config = dict(
    norm_place='pre',
    init='orth',
    init_std_down=0.00141,
)
Each number is 500 + 40 x the weight over its row's rms, rounded and kept within 0 to 999. Layers, rows and columns count from 0. Numbers have three digits each. The size before them is the row's rms in percent of the matrix's.

# layer 3 attention output (transposed), 448x448, rms 0.185, rows 16-18,80-82,144-146,208-210,272-274,336-338,399-402, columns 0-111
104:476575500532420557467447544492441505481411500515533485451472457479380482503493524507486484548462471454519511517488468425536538575472484544561545493536533445518521497458457448562469558452519478491469489521468448471531509469551474530459504613474499540584473484507542506477489472492490463557529498513514450498534451498502485467498554572501
099:529453497480450462552456535474518511493485480508547483520526555570481571499475518530514523397583580521443541506460514503547466504610440500550582505587527587431489461513504485447536463447500536470492471560494528483452540491541500438445494533476484487526535466464567507496467506465525445568478503489463518508394426508483580462492469534545
103:559487580520535525527500487557493511487481438548508599531468559488464490485459495496555519520495416448455594444481521525409524503515514513533490492494496466376472467435480407499499477533478446486536538439474491530511519533513469543470557559499478493466562488474506530475481524466506491544542419528497451522515557517469433484485574466503
094:469490487510502393504516531500500551465547506490468513455530471528561411492522551545493452446492487436450551558480508498566510504579489530501475546564516514494515454493437526515523506522526467504519443576507572557380535599532534520459476498458508488438483579564475516501465517533473475498485457508407587484500543458538542503495469458471
105:469471466575526556557542486455440513526513515454528509416506442426568486532483460541494455462491543542475461494533548506522508543513511550483495494536518476500505529481522489555450459516508460460491508510480503474547529523562492434463591512471499517473502477486486470556512517418507478498465531476565442487520532492471471517489457458512
098:480538444555457542437535452482459508488424556518457440518465513511548520491523545453538551488498495548507502511546431446516517481495503485542493547464499500521513519511530497514464435485502561521440582470562415512534510483491478463541529461512476478518507504469526538520541543519447575515444477501579560536482546565532523421478518483515
104:565513461501469537484549454447562495531522511513512512491496490472582510511472469526494477433538442447472536449532493524448478436502562508503526432452530453458490452538548561492516471590560505496433568488501498457513499436435527554476510482510512456459470483497490484554508478454421449466554491420498497532417565512466508513498509500447
098:456534437489426508535551520434515529516554505560484531493513510494494441518507606508513467527563385539564491518587473486560519440485554491553483497416461471503505510539438569475486541485493500510500523529531522506529516469474520518431430644477486561563430505483600471543476531526474474461557431535501537492520427452587554536473572522506
104:458484443603548478532486507453478598505507463471521502463524490496569428480514420494494527451576591543528505541515528566556470496481504505480476444482519465472484480391454432522483519468556473516524518589508442542508495452540550517425526516441509500546576487512475522510445472477509532488495464453453565488529490518488506579506450500482
099:493546541461484439531473514517407499438554566493501536555556518491488529529517497460434518500439487548524453487545585479548497457487526489543462508506509462463504490481453585510582500506487513507514450518474518547524463495449432454496563445510442504518516503496503490464499531540514519511536495529435520452569569473527507613521496493546
099:553446486476546439492478512529489504478534549551489480479479574486487465481481480529470553554444514601442545535464526518485488463439549494479551431465561455521578499464478399477515477458492489528524481473462456589505557512510493520512541521497536475505498496506512476515505532527567480533529548458470482570461508518507489485520512494535
100:513438475444520462511555484502524503555539475485538392526565472536461505473488491515429416508502536552542516499493552448484534432456482500497589501464566453517557488587527512518480580550500560532522488557493484433565523509484497436571463451479541439523470487464462471497491541512533429511494562501532582478486525492524490541471485468539
104:584426527488489522505470507553523489465406514477535432498493473487472473577586471442540516557449501454468527520434459540499508524443445485484517517582512564538506522515552463488533460514516530566514483425520451407543576547513501480552510488460491469532536385537534477506536484508533478512426479537521504475511494525503553477496432479495
097:493523517437495469475475468528513458462546482516474477543478455429444507519511481442495551542520479477549480564469460506434502538470478480457415542513502440468432474509525565497446503507488596486467527503516503496478495544438493487555475445548521468455561497501466556469504495487483569458499536494499487513570476476504531479464445477534
099:483491496485492568511492517467549467452511478486485499521535548527530513493555584426529592444485537518510490489491499522492460574526562474525484532593439602473503522537551593491449517460466462532452434490448451541497491565458476506505471511491512525491555478498513537482502511526494435491482531503494512486530467474514490509509508503490
099:464441485469539524561518516521546464568496525454457552509502552521465518506585519469469518492562589540578483469428465537440472508507451480425510487474467434450597488500562504479535494403457492527533491525524576513535524444530540515488442479588504511485449559487469529549527554484568532497482463549534486481511421523441512518472532514516
096:528524476503478512429492511502404572513505480404550494493503484536442474574565460545456498436430437443512474483527548466443519461548468466452526494472451502499527513468556478508475555536457491515464458438507520558503402500440600529574512496538494536486499503528546512429536487550496542519509459473512466520480490553513497489508491511450
100:547484518511504470494422496491484544465512494512485457503438491513475510604505466539527490461591442488525490519496448534521537569494503520523463469515446460579473489550472489501554488505517588465466465471514580498479533499543489465579486513545523445507505483505525520510547422587477510473487571554424519564500484530478590536441528512547
099:490461535496501505466542463509544457479413538449466511540441521464566486547504542523463522505514522488438467574478560475492472572523526583498529516451549547542484423516481458435532536585518547467463482499476513521548555543548418420504473486504496494489455473450549512470559515504580533511532569517508552554477449397493472476426541489501
092:406455497461582540466446503502472511497541473548505524546452464506529498447398510461486569472505481533533511578587411551535456519531517489499481506488540549561386515459485469559456520477462531553455521435434474520501484500452520478520602491519514464473600507530474439510508458462551531488523522524489456506409462541516467405462533441550
097:500513582500504557540470481552504433526496480534460476546533464562571490453468567456521481569432498443519495385433475553544481502441521581570443465558493506517536475517454464503500465512568444447502559516483513505518476511518415512528526452446501487465561511506415481474527471505497519505523510546463552484587583438493441455492537568494
096:479540589470467462522494573562472478511487534548512543494514510595369566462466490526475469538491498519468453429512531502517510493541408481477511481516506477545507554530493549599529483484472437496504519538497544508462428512539475523488521466489471505450516525526474418493493533521502437438505509540483495426500439435408464478486484558468
# layer 3 attention value, 64x448, rms 0.13, rows 16-18, columns 0-111
097:424491489493490455516530471507451522527484431473495469442468496554484592546490523492539472476517500444439509511425490522460494514519492454491478467479475500532521464485492412475529545532424456425556492487461513534436524507573410381459479506422525531539456550498523503490487574443480490435555588437518503482505468457512502558536429502477
100:487465512453530539505490526526552423444544470541513496454545494469526519483558466515450533523453518449462445518460462493506436539545493557476507557457501521531453585460532516490554541459492578449531418555474503445512396416543444515497490435502470537463520464476520500496598505476530488509496449522505520516529540524481585436459501465549
101:540487537524445469549522460480479508551502511524492543466487449348521493492539404559570465515564564449489499584521469497489500451480473487484476496506546546523476521470486559461513552489515434556583403474512572463512542439483518539418518508559500539452480505479513531509517441459530525457569518405521455462468438552467491518469467509487